config.yaml
n_layer: 9
lr: 0.0164
grad_clip: 2.0
steps: 3956
Each number is 500 + 40 x the weight over its row's rms, rounded and kept within 0 to 999. Layers, rows and columns count from 0. Numbers have three digits each. The size before them is the row's rms in percent of the matrix's.

# down: layer 3 MLP down (transposed), 1792x448, rms 0.0335, rows 1627-1726, columns 128-191
# up: layer 3 MLP up, 1792x448, rms 0.0335, rows 1628-1727, columns 128-191
down1627 101:420535529577515457505415513556572478469506503442568517504525492514449512505463548459520562537546472507483520573581525521508540547517523419490502473516494482474559488514443530473519527456480535
up1628 109:586502523488441444532499431491580458511554401450555474523485539457461477529480530531498529440560441541492479524510493601465479489531514535538467501470527474478463453513487415519475472483543495
down1628 139:433529472502532577501537567515460541513437566576404527518524486522538492479512484512486459539459527485528522447495537384476523526455460481474554476515430523486521533505466575534583494547477482
up1629 096:534517499475496582539534533512476419493532506560447584456537508533469462406507474489535476480394522568441524596489518522429522504425503487436504515589485527449472489436500455502438538459529468
down1629 098:502474516542556392532471505515511592549481526465543418568511494510544446606446501487436513489536526446527502478467518507572525487601516517568477505442541442542496490571511532519573464516494547
up1630 088:538422478524504549515581487528456492471515555478490552460490522472533479477483468429530508424516548480534521532517460520488515479479452478467501551470527543475509550480462474469559474480468442
down1630 088:459560490467494474449456522524558461541479445523486508515515499487459462529495537568440471539530498554468491476491528517500526548528550508533515473510449494489460501475492509484415571482558576
up1631 115:488469561502465464483411547513565518487452477418567475514477542511549424509555416494509478496478510481441461543471496523474517515473467512458514506485544534444468490493519571509531492487481428
down1631 110:458591412563525436489614483444478557471535488476425501467490448462434551492407556449495514498570454484525505469470488433518460480517501493486445539478526407534502558527441458496458552548490527
up1632 102:502531447510546535547523454481483423466495558474487525535467538502453523420479518427509466500509555517538570530533510510483496471534523458539484523543512493493507553506521459532554474518528508
down1632 093:468494536445484493478497531540547536505478440517540468526487426523562460552561481583453525475519495505503479507479529479499486519437511473460513447466488513481525501510471494508435539462468514
up1633 093:536476416565515538477560469517548582551525473533523477506467537445507445452453441516512445465434503474434449539559495557481484495537447587473477509506541527527487527473455422498575507518496493
down1633 096:493487553430503477552498552440493474479489440467472489503578499545479522505539553505459574499574506511588518445477468484519477532447573419512472562460476542472457464535548534540443503559493471
up1634 094:489472472426497522530502493549578499417516456516519485515548459528465550486510434476497466457582558513522552508481463504507468447398513449559578481482576468449514528500488505519500508489512469
down1634 102:566552519542475468495498474465433509534466504471441498477491553526541474542495545491529506475412432543480490511502502507425514500572491532441441580518464490497433425548548513486550498476429560
up1635 106:473575541544499504431479476551496549544513534547550447467540529520455478493504488470518505551497491492576473410551491537500497535455507483558457445449469549512447434513515493461434542504538479
down1635 104:488460431431524468570488532470505433469517475479436558493464497494545497487502483532465471440515540525469551579456487450513502458551502515553519554572505471486470545496472543523584457473474507
up1636 103:521524516506506486526504522492542489534521528496488452539436526513482493521430498556571506452469526465569487497554448432507510465605484498611469588515461494518481474480512485508575485452500493
down1636 098:493478440514500530546483477486492539469465488475492559447537452529485512489510547482443567504580524546469529517476553518463473567435519469386510420507509523463525498525555474510358469543507502
up1637 141:480459482480409460418474506505433518442467482545500542587529498495558535547501532457518504519527463532517507489449473447528425444510477397514496555544533553424556486449490470426506459458491521
down1637 152:422471481475537448475488460437489511514491495517450509505446408485503444529518538379500497586507443543439480505462551561450513533526525482534492476580535542487475535473432567469459596527531499
up1638 103:572489496453525504527580540493483486556539423483447474529431485469535483476506471547432496534517503458509513590586446480461490519527553506448486546521550524498489460531496545504538488483504465
down1638 101:442414535539558516487425504535532556453495506518562571491577490498445534509514512467562504491544464506483478450429519503500487528479486510570487517488471449507466533531473427514481479534495512
up1639 101:523534521552535513487502514453510521451484433445503505538460555510505447550519451499484529470464543509573504482543540420448503443520498494486509476421488542477488480450560477491528452544515470
down1639 100:459513522457464509548503533533488483503506511520533525453544412476458567445486508558513471479546440528472525540439517625523503567495528498550555531547556466548491546540446535481520550484502522
up1640 093:546501464421450511476561486558461439492511448502460496485505480468480456577442456505500491491563476525493464488584468501506444533555470432469449580541490542568568500463559562538485443483486441
down1640 093:442489532491512509539470558431524527488506489491522495482474461529497510414557555514458517489447500482519514544423524506486520505443493488525505422454488479421431481486470448459544524466532531
up1641 108:457539483519461519550536482499454493427563554586451504493494513502531458498495537475446488509513449495516408470481509518458497451474507508463416452502412518532573473487448457490519530549529578
down1641 100:509446534474518473475489505424529488561484493430527478562482512492470534547486464522491468456480484480555551458510509458557444498575548483569520551469546498471454568515465521474445498512469447
up1642 098:503463509439475553505532392485510524540513486443462434532534464509524499458452557542593470506478573526514470560524453466527469515504481563546519484466490458420490512490475524433512511501564513
down1642 091:510507527536480429499494565523488469474443514562557558514490495486481482552532436443455513487493457491470547468477538490458509519487521463436450487560463517563528474515475455545488498459492445
up1643 123:502594526526499513482471500428572474526595522553506499473504466474461497516543470450550528417508527526513480460425457513490484518549494487506504487459450580459453498476503528427462474433543488
down1643 137:518465564499456555466499507478533509468459513519531581527570451538427493541555510524447491524512483544525425538509506498474517456422442468496557452538420496517536462424471466517564493483522525
up1644 101:443521477464491506547545523517531544459490484506449493442529528509511464498492505477479477493462479487420560502467472472511516459449505495487580428466371494487421514474507449496542547477514506
down1644 087:571501522523497490408410472503530473561500488523521501541437476499490496509513500521502562540510465576553461507508500487492453559507504523510433524523583540522545492518498500512496435544476489
up1645 097:504533424584483500536488495522608509495458457438531498462455473454512547507478504540443456486536500531443480595471448474526476507519499514523555501438522563556465516597551557464577468462512501
down1645 088:508528560373512495470551541490426462496535503541481545523495547559485478465502470440551519525488506486576499418557503573502499467465537445485443506563433491451527463391459455548473507512520496
up1646 094:546483506521482490499503497518496433424508473482510530464516508594441454451474485495513507578500542513477485521523576483475490554541616498501466534534538516480482493445612440528486532452473536
down1646 089:468527532473552489531483487435524521550455520514549416563484490428504505493480494486505519492448486456503517442484430521514516480457389484479511476486458440557451488555447531441481478491554472
up1647 096:436441543503477476467546409489550467443511477481472481503459498489408423488532536555460522475501537495513548533489500513474488512548510551552582579402492410564535467472507439460491459502533511
down1647 103:541507446494518496542475553534444507509478529545478506514547514493572548564517502494528513543489463510465443469503540491520447467471497462510462482608460586437468573532534536533472527441512482
up1648 090:492529428537474466497553488521454546448541510556541486526455494521488426521454438541568512456508545430575448516466481480487424528510588433472507523448458515464538498518568434516493500472493489
down1648 087:482507547469476514498502495480503475519500503511457526497532524455525548451585557480416431570551497569424566528506491467513595442469421549567520491518584489507485542502460536451527466526486575
up1649 095:539477458414487458593449505479503475527441489522462520426509462524493565534554445516458594486488462537514561559512533533490491495504540452491531498555474517572518539591491449478516529496465483
down1649 100:518498530570501581455515485555520544494493507479473497539510551482510456510452531520541428540511560465477435417469483455513485486505468538502495530486468519394474443435484569509559455495540515
up1650 104:536515566565486541447514482483529510483495468526534459527470556518514477433431487532511580484529477519505505501494577507503597464447489512455476485544534591488542460506436485428465423449554456
down1650 102:458468416482552437565507506495533477506532500502486545504533409443527517494551528429506473555506524473466487448524489525477460479524512481561497555423474443488449477478514475508586554553416533
up1651 112:550553494496552514440502459463504469491456506540507524541451501530485547508518470525478559514449494512494540427548540485459447526529467431552571517481537398548526530477524507459499505460515503
down1651 114:454476466590459508514485532529492480487516501460469469450486489411496477535483481533529481442530450471533450555475464505503559438471545570471438499526467562450481485513464506516472458511491517
up1652 089:504438518551447428521566488473423506496430495505496505467502504478514487489457453547449535566508454526558471476434503511454436513490468467508470415529492454550559510519454527488482570469507487
down1652 086:508535456411538546509451518509521509507502450487482512539500504447434490481528551430523486438518534524496464534562467535563539484448533500470534517440530527491456488464517505486496450495502459
up1653 094:490504562564540549523456492547564466470452475557466476476548542574530528560510590516445500495468520556478519517506443525522453446478453558581545523559578507508377539516529451482486520497456430
down1653 110:497471441508469483483577475507459594534533542430521500544469489475487429431533406494537503567527462482549520476514560469497523531525531487527457473457453452468540420526500538533552497473578554
up1654 103:469517482581503444522511457413525526533504531451530527445504510494497475487553443465534474429538606486486516475532521561536454515480484551499521559536552411496493502549490477498532507443487526
down1654 096:544538507473429505441508546529502513466532503488503425522535521470514485463421526505491487559532448474487480515467462448471503421491502504474484429529482531492512517486535504516537513557511517
up1655 107:488517497457485592510484470415551520536533548484520505523432476526412546443469518507463526477483512533573444514466476495518458472548498439570428482569509566520453546506519494488444476537486505
down1655 106:525492522533473475472492508577449456500485433497535515449526566491548449564535461469509486497499470528468545542471469488486520518466531523478566563430516454513506502440479528496572507427528506
up1656 102:458606504520596563475453528490503505436475522501450447469499512517529520572514462502485389425486514534588518461514502492500438513495551450459523525489494527530469503581441494461523495478461539
down1656 098:501424507470450453534559474478476515545506458476507544508486505529439498435555501503513624530525508492448459535489477428478469490514428558510461498458444496457525461463587481531464522514519412
up1657 098:539616493594489497571516496526552439461548490495511510534498487436428521471461498484517525398532515443552567464532500529467511402462515611499489546498528447525486467511572464506481534448492554
down1657 108:520403485426495537471495516504514507504450484540530484457540498518538453504586470489458488535518469512460491590425458523528494520597509508472509424472489498416482514488451515527530511580534397
up1658 100:489533505470428512510518453499525535571544431398442576474511523516495468506527513521506457505419479504494502521486460520497502456541507555496497545486474454590523458515557475498547476432455538
down1658 090:481460528570565496524484516484506424463434475591528441554518484523492523466491521477487526502548515551443520510546547491512464564518558487507487447514510562465519523535402426466462494572558466
up1659 119:520472462397450565524545478491484495537491450500448502474513449479515527596427551454451533462546463411487443474515485473477498554518569542455470529459510409532509562472430585416492452432513469
down1659 143:511524528555533498571532527518551452537469488539546512461492563481545411412590468504520524553552441562543574525504497462593488473571495536489520527471507500476507415464476481556521534481502518
up1660 104:491511514532465437467570579479449500516498515488532433563436491547532475486489508491509498506524439417525543520518520437544497527520497550491465433409390442498544513456565472390503531427508481
down1660 100:510515499484529557582484443538492529450446465468463517444474574510466506498545517509572524476502498596475458526511477540446535487501521527490496500560553517483512455460402485597493459542557492
up1661 097:577444451552446426489562535513460456490509478599476502524555486501517523467527477450527582436519479510521563432506511536522550463562489487539478484532505519496427487441548562535500474522524526
down1661 084:460554553454547505538405470477519536446490502433541526522480483459487449557472515483452473516454533472538460547496437512486443477458520499474491510480498489502550484512433440475501503482455497
up1662 096:458584563540511489423472493443467537533568451437518482519511491528536492495470412470498496433445488490456519472484446403473583484532454528501570584493514500457481498442514483503503543537441503
down1662 088:474428469438511470509549481545527479446464530587481518466529489473479532452551542519530522531554536509519515554512548592504459501475518481495441490533494460550537552472503488484503484511580478
up1663 094:455464514478515528519451507476553565477468536498495512539540526557471471473450489542557498532470450546498495578499531457456445487523483537503510463521490415467506444544521458506537542565490517
down1663 088:485520557551514473499521512470423501544509468495537414487481496488527548486536484472484515429558509469505502431535463524546575478466520493506563556471494529491465597466528560449452530481527442
up1664 097:450470473477553544437474499422564529499605443473513534490529477531535512561547523503422553497498511498469531553531525496489492503493500503423485533558510529477538530456472467433521553501522511
down1664 112:519534528512476435539485476576433470506431574576457474535500510490502457457495441491520493471505485521565462493503483466536485489482517493589536461446501474526478471533492510551505438470473450
up1665 097:586462523481481471514518517488453465564444466539433426475467559531567525484481586482506510525535474526472528524442499504463501547510492564560455493482496483572533464452462458527493507437522487
down1665 084:472542501429501473471488480533546505488533530512506561500530458474459496486572432554471453523458574484513443514509466515569510468480554510427514506478496522456472552551530552485517517503484474
up1666 095:486503527463429535574528481498509517505509460570522430478498415522507561561496473442524475494563429521543518532503485458468482450524425458490546501469605481473509510465471506518556490472467528
down1666 109:495541452543552530452451509474490480477478464513476519504548581475513483412539543564422563489504535493482466486484508539499523492502511559501425474463479486495480512488487487515485496514522455
up1667 097:507474513549462574540490560576477541522482518501599461444480517502460505533544434501579477519510547523498507533542493473511506447534582491512577553560511455440527560590550531554448509480504546
down1667 089:511502475393552437526537466480518424472489446502469530537518554488505494479456550538493512495536496486551450462471466526546517530489466477522414470437487532618535492462479418408610494527484413
up1668 094:477500498421529523539513477517476489531541516559501524536582561464460491467436523544406519481495512488443477449466433448503509477468481467522596503599429497469477491511481464534512520456478505
down1668 110:536479446569520477543548565533516466501510507489516450441390486546491540473570500521641483505520447521606482540570548533471502495533496567467400504424568508526519510478535531516501529517536503
up1669 086:443536557464478525461518523453437490489485401499535457507472521499568532516571516500530509451538545511559497526531509497358499510539483503534474497499526447467491532543549449399477495501513544
down1669 094:531455491565494493513516554501597524516482565501494585531495486551466449517417464482529504502499460516410466452531458516619492535499535497447506570473471512480536512446510608551488559433482489
up1670 096:502503486485520515558494508503521427529473484475528540472483506431498513497547476460510509437512577544581524547494451487527465534563501530447616580552555535474481421431522490518560434428513539
down1670 099:494501516500479492503478481503471562462573504473474486489482560604470489473449477544465474531509444490461446478529500517494503494503460457554346429447433462503528556531476474496419564558494511
up1671 098:488537518491452487486521564491459556486487457522503494485541511520490478533449479548551456490552537503460479450474470571506512444485514554567526532542466496515445493529516479510501492457445495
down1671 095:467498488516481510491480475486533440487504522455503502568446502548466547441537537443420503513478457499545553541459498467514460512471505475435483489458485509530502504496517463486484479531520463
up1672 091:513530499513456490504482569533493474457506470496527459581486439539545476480592455531572538500464469508537425508509489532463549529452498544508447493489516549508522536459522462474511478499499513
down1672 089:454459517505520500481514479531521541493494492454467486443523557475461462556389541501406520508553503518467592485450521463507461471567559528461547477519495477462446463496509522488503531550507488
up1673 112:497470540550511554502484449446551422445511505556530476557488455459503516565512539460506515493454528493517480499464541510372518502508574439480547535488485527528489489565531463468451547407499494
down1673 137:517543453473455480492558573559506501531562479470485502413468524579466480476481441515513535509547476510495507489521467504544467501491417579480473459506494449434483535438474561531552482575518523
up1674 104:541525527494528624511529500417553507496505548538527490598558496469498472478514561552476534428515502383436517425479542468577518489471447542473508500472545475547442478459485476483502572478538498
down1674 099:498594481529446373522529536539520511474540417423486546416446478519495561522436489424561431511457479576545483579482482487397476515527565523534437514532453502470545546563542470494500439513520489
up1675 097:502467452515494474492426459544478504435519481498507495443518540502514568479515440505511481486559532492453546548435501437524515477525513520458501516532407514573507454534457516508570500501496535
down1675 099:477496523460520559464532541464569559550436513486497520512442488478455517526471548484513509513464433528562395495544523580512496513465524426500516450416555410426522558496549498501471537468445454
up1676 093:463486523514528489556501522485448445552502468495534519449525484509520476530518496418484441476436516529520472477560564501547512495565448525502472528475505520472491560433525496508469492555522523
down1676 073:545476487502512537495523509498535537497514512435496425551484523487493506499432507506466529465514497433473493510437434495518503508397511483508509478530520502515457460540509585515551460502480504
up1677 098:435511456508522549586498503476426511483487432565534469547440566592460476511536481557448512459476483538506551462536478479531523464545573475554529542456502538528492486500499487462546488509550527
down1677 092:569482566486491471491512427531546533517520585460466525444589462384540529490494559458520463534540506448490469533495534522475460490473460541500487479490517412443479471477549502507476521466488453
up1678 093:477539496433533530509530512523503549488452435457537518481483534500509519505470493430448474541537525533577536523468555542504467605439516441514498480529507558490505494472535519573495452506461491
down1678 088:539447543558464470504492491507535423505582527592475498494491462501497501506586524487512512447431432448405430471436465467522512410505535542453499526447520475514464519515469458497513571436545525
up1679 086:536537489575563511491504572449571586543436484539521397459505532452489493382500521514530513510571463498521485532475554435472434554459555565488488522529541515478475487464497475443520491502571616
down1679 091:421514460383447535502459416513466460517524457472488614545519555559484459584497470498477572503459515508456487474506445591549562455533536476507510486497442459519564569548530482563492519502398368
up1680 108:509531492516520515519434518480546555510477523404516398532540554517523582456553473510491462556554510503539519489460433474559459494460477486499508555546537551461494480462518468520534533497537466
down1680 104:448479490528476495473555508463451470516532445560478560433494516503512402542472489500521489437517491527453515470526569531446558496560443487473512483441447469566512521498485488526518444411447516
up1681 105:464482524448497498547580542575544487569517362516524518480492524493519460501498529518478538500509499457473528555469477528491499537517475424601501506510511462498406526496553495515524478510547522
down1681 105:543503485515545519506459470441488492438487581481524454530505526498514547454494486486534438492465514561526496448527516480479465474533542545423511497461514538478559448510464511497549501448489490
up1682 105:585462490409524470514511587516486519595502462458529611486540552524517535474527508548546439476469551452571526524517416511469520509553512446492408558503489469531479460441522464509464492424552445
down1682 101:438498484597470537527480465509504484457562506530504385545470463447482433559431514469466465571498443548464488478470525493568465473444522561521545453473495543515516528521437525525559478564511520
up1683 101:460550480493527506529454500517467529531507450478467482538501490521467516489472504474512392551471502474538458497462479501487464511431524523549506494421500418498472467446485534528531495509540518
down1683 099:514464490519488475543573499483566474494513543517494508456523503531506513505508564500489555426537515512470546513519549556532468493544461536460492525557567552476523526560559433491487455496461486
up1684 098:488548503474589461518536489564498474436450526477543462519445502477492573533495490498542576495594540418548504522470533542470493509536530479598510488516501527522512542543514497487526483452514464
down1684 092:554514504453442497479433494412537533511540472526510471484508537547518433458524523502482478478461436543555503518475506504582513472467449510415478464409519487478475470492480544524469543530454527
up1685 107:521438550419493524434536505511545466496454539483437433504518540544501549490507577481525563454458506502502541508483501519498468499511498552555471428514475475503480566590627469431511460457469469
down1685 107:485543443543528487551494462514451559495523474547518593471463483488516426505479430513510497521488538506492477511534508491439516489579492448466533536489494499517508456462339466556518529533529490
up1686 099:560502464450514467464561477497485492513538487497483540539520441489483487496516507470478528474459451502547398476510502528475492502524507505520456465529488576553497518563469536494530525556451446
down1686 130:468527554520453548569465473495544541472468495485500475482515552519502434484516474548520480487549515522462559522512413498535456469451454540503545512483509475450499461450529523517488438444567555
up1687 097:504466504445503545491496436446494575482454505495479527523574490480549532501560438523477526556501503557539566510452490571498498484458473514577521478474495555503503487502514501550543456427431456
down1687 105:519524462529489466498497570497550433533489489467519474454430519501454459535490538511502465482553463452512447449550484426500511489544549514437468521513496453497508518461517511488461554559606538
up1688 106:586509515419566508529516488510611448469554524532502519573531469514500501560535438494490493455469453500536477430536487516485415559502459520470377436486538535486469516420503449484545433422518507
down1688 099:441468445590483563468485535497422524535450429508509496480468526426537527436433510510474484553555553493517541590461492500526544398497513472541582561466463477477516454584496511534479509530470509
up1689 093:503462452486535453460542514499490484527490484518541503459504514490504502514491442464472420470546489455477521506501403544561508471566516493480553492461505472492541511426530493494534492504555494
down1689 081:486543496497462527520487496555538483461490511466494449513559445522498491506536537552531588541479501559507547528454537460442484505457469536517464470566521493498455502559516489510469474504471517
up1690 091:405540515490515587543409437541494490487575506507510486468446529507547586487544512528421534528492538447541510529475476454530538502407552495531494454527541512491537523513505512433555525549507505
down1690 123:557474466561505408418552580510509523505443497433474540542564514483463459498476487460526480470523483547452508457498500536468468495591447478443527536428452531534486499479490483587462490478485489
up1691 093:541516456473529488558433526539496489428540530506539494562440445489475575478507466485514459461505557451460517540505467516562464515573512449467466522502501469548530485524549421437463504551477499
down1691 080:429503565532491524469606456456523506552463448510462538490536579526541443492466546485502546555531459538522541492521520451465505535492562526497560471525466472465502461460478525520546494431519446
up1692 098:516490463486498584544520515526517462515425511433463530505474506510499494531521500490505453452510529470532502486454426498512488508477493487556452461508474504485500471559520411462522506459495476
down1692 085:503519527510531431430457468481540519477578506535556508482577520524543460444486504559498487563462506538456506504482556498458498472522513538451511511483537540477468512495457578492488484497507511
up1693 102:538577573552467473566507538454548540498556548476517483535575479506446469520493465512521511544548572602492511410554480532480478472531456456472485435515475513491499496571490525445497531418511486
down1693 107:471427449442423458403466447531550430497481469525490481391544514532531475488487513477481513458482463473489489559494531471485532537511520519499497575517499489542497518472560441524488457536504531
up1694 092:550567480489517457512476555465562512463473519468587490528554580578491506474390563504532457459584530436512519624529512566506467476502492433466501560509493490510501450489469550519529479493451511
down1694 084:479438518546509522482480462554448505541548487508447553484473422440484513505602450458448505575484503569555468369506505437502517526528486559562541475503481528499479542461534434520499501484537491
up1695 096:591503484550516476510491444535433527507436502471424464462480520512510465539492487486413483431509521485548524440455520502554456452538514478513505486521442449481484456448519503481536529450467503
down1695 097:453524505434513489524519562492574426485499476543543499508563462513508495498499479510528485519525486547472512544526481516463460547496406498508481491477493487550548538594514465528444426517545507
up1696 102:542533475530454472508459497535486464544481540590571452522490474490518540558525530437514465508487427491493522444589510483489497427510519514515496532399480455515516518561496540501516538468420502
down1696 104:463503517485512572505540452473533519487492498368441540454523508518478447509441523517444556493495514502532433502474506536521518529496465533522537473569532465489503521486531489514485474466537533
up1697 096:495429452476528535476538522473471449506499529490549508522546484481556518405485521440511458475468508479529523454491386526475553458507460474469541539570500483605569488524529482537510456509554457
down1697 094:514635532503471505544461484534541488435501445543530480486467506481423453562548490544469544499505542551496443521496593487492401541483523569569457488412489495415440493459482456478491526404485527
up1698 097:576464489481483580485522488423487515546543461505523426509453512520465471466485434497524452433543480514549425532448509520504534530486483541547493575491505447438478561477565497494448496420518481
down1698 089:439552457495507430563482504559467471471475499511488576481495496528499489529507583508443536532475517486496534417497491493529508468453520492471494453503503535547476432499425458482527488530459504
up1699 095:440523516523536518454525523418533537453542490497499472528464409472562517531532509495458512525486510544564471460458519561521575490490508570488493488542543528481512460406543530557479500510603460
down1699 096:511482520450458476596488435531455426545466497501480495540544553563440412491449483464543503460485439471461503504527457480508444438451505442484546501436450466500426522559452415431519522482453514
up1700 095:476527449485495516505571531488437460501489505439536572485492505543482531516563456536494505488465475371564531510532564512497555470411547534511503484477497453513460446513523506489418554498554491
down1700 084:504430590470487536528456506504540509510476526545454425491532484491487535482467507497490459506532580598436486466531414523538466535518427475554513513563484553494515526503495523547574455490453505
up1701 098:477501521515501440475446491451483464476473489546489544544489440524497450466481411490442425467439553485445536530461520480569482384442505492500451516566527452590460523535502419481447510456533533
down1701 095:491515453506506553505529514512468498486527498452483495463574542500521540452505571524532560539518491601543477467520480498410494581548489491518552483419464549426549470404528534470510513481522521
up1702 101:538466450526534486496589502434487552491429438488534517531525448523511498483542488495526482496482504496578495515548441504502430466550503520550517444424494548451407508541515512472498496432549528
down1702 103:477519497463482539491414507537587456446534515521502461498519510488473451515441457526521522528527482521510529490472541482481514506401530485460514532525500477570595501419506457463546519535460480
up1703 097:467558488460475508462545461535471503540431494492449523523486461473531456582475500447468487514497505479553494560573528452535505482545540440491441527445474479462460525513533495510510470489505480
down1703 095:490476509502500458571476564452506501495528525506520477437535499529485537466502557559508580495483476551461505467499480479490525474468461574518516438508532498567483505521460527494493509502502485
up1704 100:488498530494478460566466513554545506474424458418443474481498517537572483482430446489497489521439565519464529520463525462482496469487548515396469495474530525512490541472510428487464539562584471
down1704 096:540535492501543521434537524427491504509558550539532555557488509470478484553575491481483532451577438468592475489583467488509479529521438457591498487539491479481467486493527566520544508420453512
up1705 106:500464541514515511537442526481531477459489444468537525557535495562501455493520430443470468468536457483531532450515520570422555541485551492497575430476498484474525478403517474460512448538475549
down1705 108:513547493514530528509574446471517487558493518550492432504442522488480566552486531545500484522463499577524495476495415476519488401488452524504429537525541491506468502533532498568551560459514422
up1706 097:500501550509538406462430556537557568482503521419511445498454512514479495479597469478500499451526567498532506520500504499474502472464528457457557489531548504474488500492514540503482475481595464
down1706 097:464484457523459542546531488432461453478493489535519508525569550446536484560447493500466546503461468526451523538497489523592546485537516531546448511456489495487469493467458482515507548570440495
up1707 099:488507435450507562405518503443547525498464450534503529531436518500516501501497458521569476524502473523497512532528502555464517476500521496544455512491485574432446483548582490530450436424511479
down1707 092:516494523534470487570499444572528504455493512466491463473503495481483470505538488467487473523428542403497477489450499478556452498488476473420559481515494493586559540474459523457552552523516490
up1708 105:511456535558527541495553545462504492483472463475531460472457456536518501505509463499515474525498470464487472494529478524489485498558514557514469482522577533579488497495474508513539492468546511
down1708 103:472571487411468526548424483514492487524544518554470519498494564484510477468500549495488507452472525544501521510515542474452494498474498471497515538483443479411535494533536456495449483561485504
up1709 097:487510480479498457496523501486443480523527502459529483554478492518544580552555537492549537486559413498492484489502485476476535534522502517492465461514532469557507489455463450430482441511558543
down1709 091:535449517532473529497449447531474547455447464522466542486507473465462418429471460524445448507426551529500506486487462508513511460504507494470558574486472542455501529546549540568489527466442485
up1710 094:491541479513500555550506438481449444433493489460588491509417470496518451512471487475572477565519448553471488528443530505497517495520521474465523481480547432496494506492537501539496515441493547
down1710 090:599465534456498467493537499519577572535519496513436475481513561534489461481555496509502526432507532449530567481579464512533472526485432519485476530434515533558552499498535506502533504568503449
up1711 100:563482557510403510491470470478526503446513448535505489508447517533352355515520478559480560488504570491568525510552563447574571495484466520453466541435463522519559442459507478522559500547524517
down1711 093:473539496494537545533553535484456565566523548472481457454566475488621600484459551469516509515495457511513502536445474583455442522508526542507555483531572474533439528541537492474407572486500475
up1712 097:572549482521524458503490478442490527521521420514474503478429565438508449491485470493478492542492513536575446428507517429404498488532528466534520563503485506561532441488569502445539480486494521
down1712 095:415467488509488514492496513554455502494449526527536518513535458620503545556579522504493493458522515531450567572480529506563477496436467530494483465477529520430463534492480469556495539543514477
up1713 094:515510471513456496543504554463482474510589501451464488463526518542477533515533431524547531519473502420500511406527508507450467497517549476452565544512549473509530502468464498505566454465528522
down1713 104:504494518453529478445464465496481533473462494546504493506468502484478500506481596467500534492591496570517449504447465504515500529517486561462464455520453478510473526496502512477432612494438453
up1714 108:536517549605606500458514434496502497548503527511501468529494469516514478480504522519482608362477511502498588503544499512492521449506537548488502437541439444564419518468546459527474553487471549
down1714 107:444521517459424461537497532496496464494477499524480535463513520497516429542503433506543472601465555453501487497479486478486508503399451488522471547459583509460537453594489551517546488547534480
up1715 113:532496545555554512494465517443468512439526514476543481524564513500467448471562519487522497470461507500559549488488508531482512506517500452483469501505455494556471552376547468501444518468504545
down1715 114:495592491488506467535518486450522476537507483464533513474403438523509479429417477484413501473505509444465468513492468436580498542462456485537437506526543513505502450583495542496544456605516459
up1716 100:511526420514490552437531462459625528487442484505462469400505540514540481521521556492534464488508518441458471432538480579470504455562490517462559446462548512552503492595569464464561541532506479
down1716 098:493451560457501445547508489556438512563507489490484492589492425554459551493439508498478497552478510570573491542509512464555442533499521492559464545508451557476532494415434595517463467425468553
up1717 093:515476543473527531505420590473489490513572509517536383492534519489497515469454545568541451495478508536532446514469483562580493448507511471487538487506514543583529545544465497527484541527505524
down1717 084:478573460538533450500617426546505524487445523507470553502450470540516438480503483461454587474536494509469581511516523439388486508554486488551485548483497497426438488478530476484521441481494433
up1718 106:467564526551552565470517462513545547485463477537511490478520501464531494431485512579476443484510492546488550462531509435535490526520461497564547500471473499519418482492536448528505499497449489
down1718 103:509432483439452463538502555416456476503569464460529440550515493539440487576523486426544533508462454456557474548447454570469490448504578492474439492507507503489550474519526527481510503522524491
up1719 090:424526471536431467468494487511627535467483475459462450530436504500510517521432458433420551473519568462492521484556452477523535521479558460547506497527473566502443478501561529540483468460470557
down1719 084:552510502459516549515492526459466507485477488562536531440532528486469461475585568527542468550514443462526445501471527527490464467464517549461486513488484425496541539518497506451547547471518416
up1720 110:532522491440539510492485523545448546515497537462486533495488551554571513499454519511466464487554492461470479533462516521539529497532520437506578582512443493506477470455476473562495489461539510
down1720 108:505466492456450499500488482439572437511492456552496428530448521482463499531546461506507518514427488565546552504505463456446453523501532525509429443451535542522524499534551491440525533465458461
up1721 107:472429486454507524521485514486476524505553530473522480522467454523465495476483493544426515510484544498595468467537455513587434448527512573501475511545464510530587496435551509540506513447507491
down1721 100:533540504559465568484497522536461458524488458576524543465511502581470518554470518481512513472491501529437530521455563490396510584464489463535517478487504539481409545515478474465534429453512506
up1722 105:533458495518475466520547461429503435490507480462448529552483494460481454485449576478527535515480508569525525500452457499547471562504557456448485525537504521520536399499544507485440527475521442
down1722 092:471574548431539523470455526553485592534514538496542521484494525540492530511567425524491453460545510452505464486509545486490476455499439565550510446480502462535502606506518456469569442505482510
up1723 104:448579513503513547492576516467497472452505521391487548532443474556490468490582520484578526491495457528471478455483494440462539471430457536492481541506556518463422477498520496529520452511505454
down1723 107:536440503492477459489459504531500488536490479542556403484555519452545503541418486451494437517553560494509491529544552568563491556552499470501553414535424543513554520515475469442483551437486560
up1724 098:530504451514502480466489422486498531508557538518528519565520566527505568478528592473489519507569484437463521491451591506551565510440433494495494560504464526471464470463557573569505552467553489
down1724 085:506472563542488526548496575498479444459486488494514472443560422483505495487492396482526510543453544504493507499589455457521483478538531469488495463520520471499603520537444425505477470525451489
up1725 097:388591516479507456508453440490467430510606505438506446421527539480504512420533571509514431496595570533480473495518457520556500551526582434537543528438423534465487485490450560473520489448429503
down1725 118:554447473480531538536528506459513566524434521500477494615548480559467504520545483471506552574463502512543494454463509482455501519484460557443412477562478541489496482528525471556437491493531499
up1726 089:481544563485481451487561514569533489513498497525514502507468515476516427529484543484455507508576483546546508550464404445485551492515494591494532510526534539539586497485516548462493516448522493
down1726 093:518459426493502519494519489459482484475559473466498466554553463510521592479526489526523463522487552467498487509480580456506407460544565449545445563470491528496392502540480421491525513482516475
up1727 092:558461561560531422495455459462550519533505482477470495550454503531542504436528530479497580482505533580509542526467506532463542455435502546440550543448534515514473428429546495478509536505456480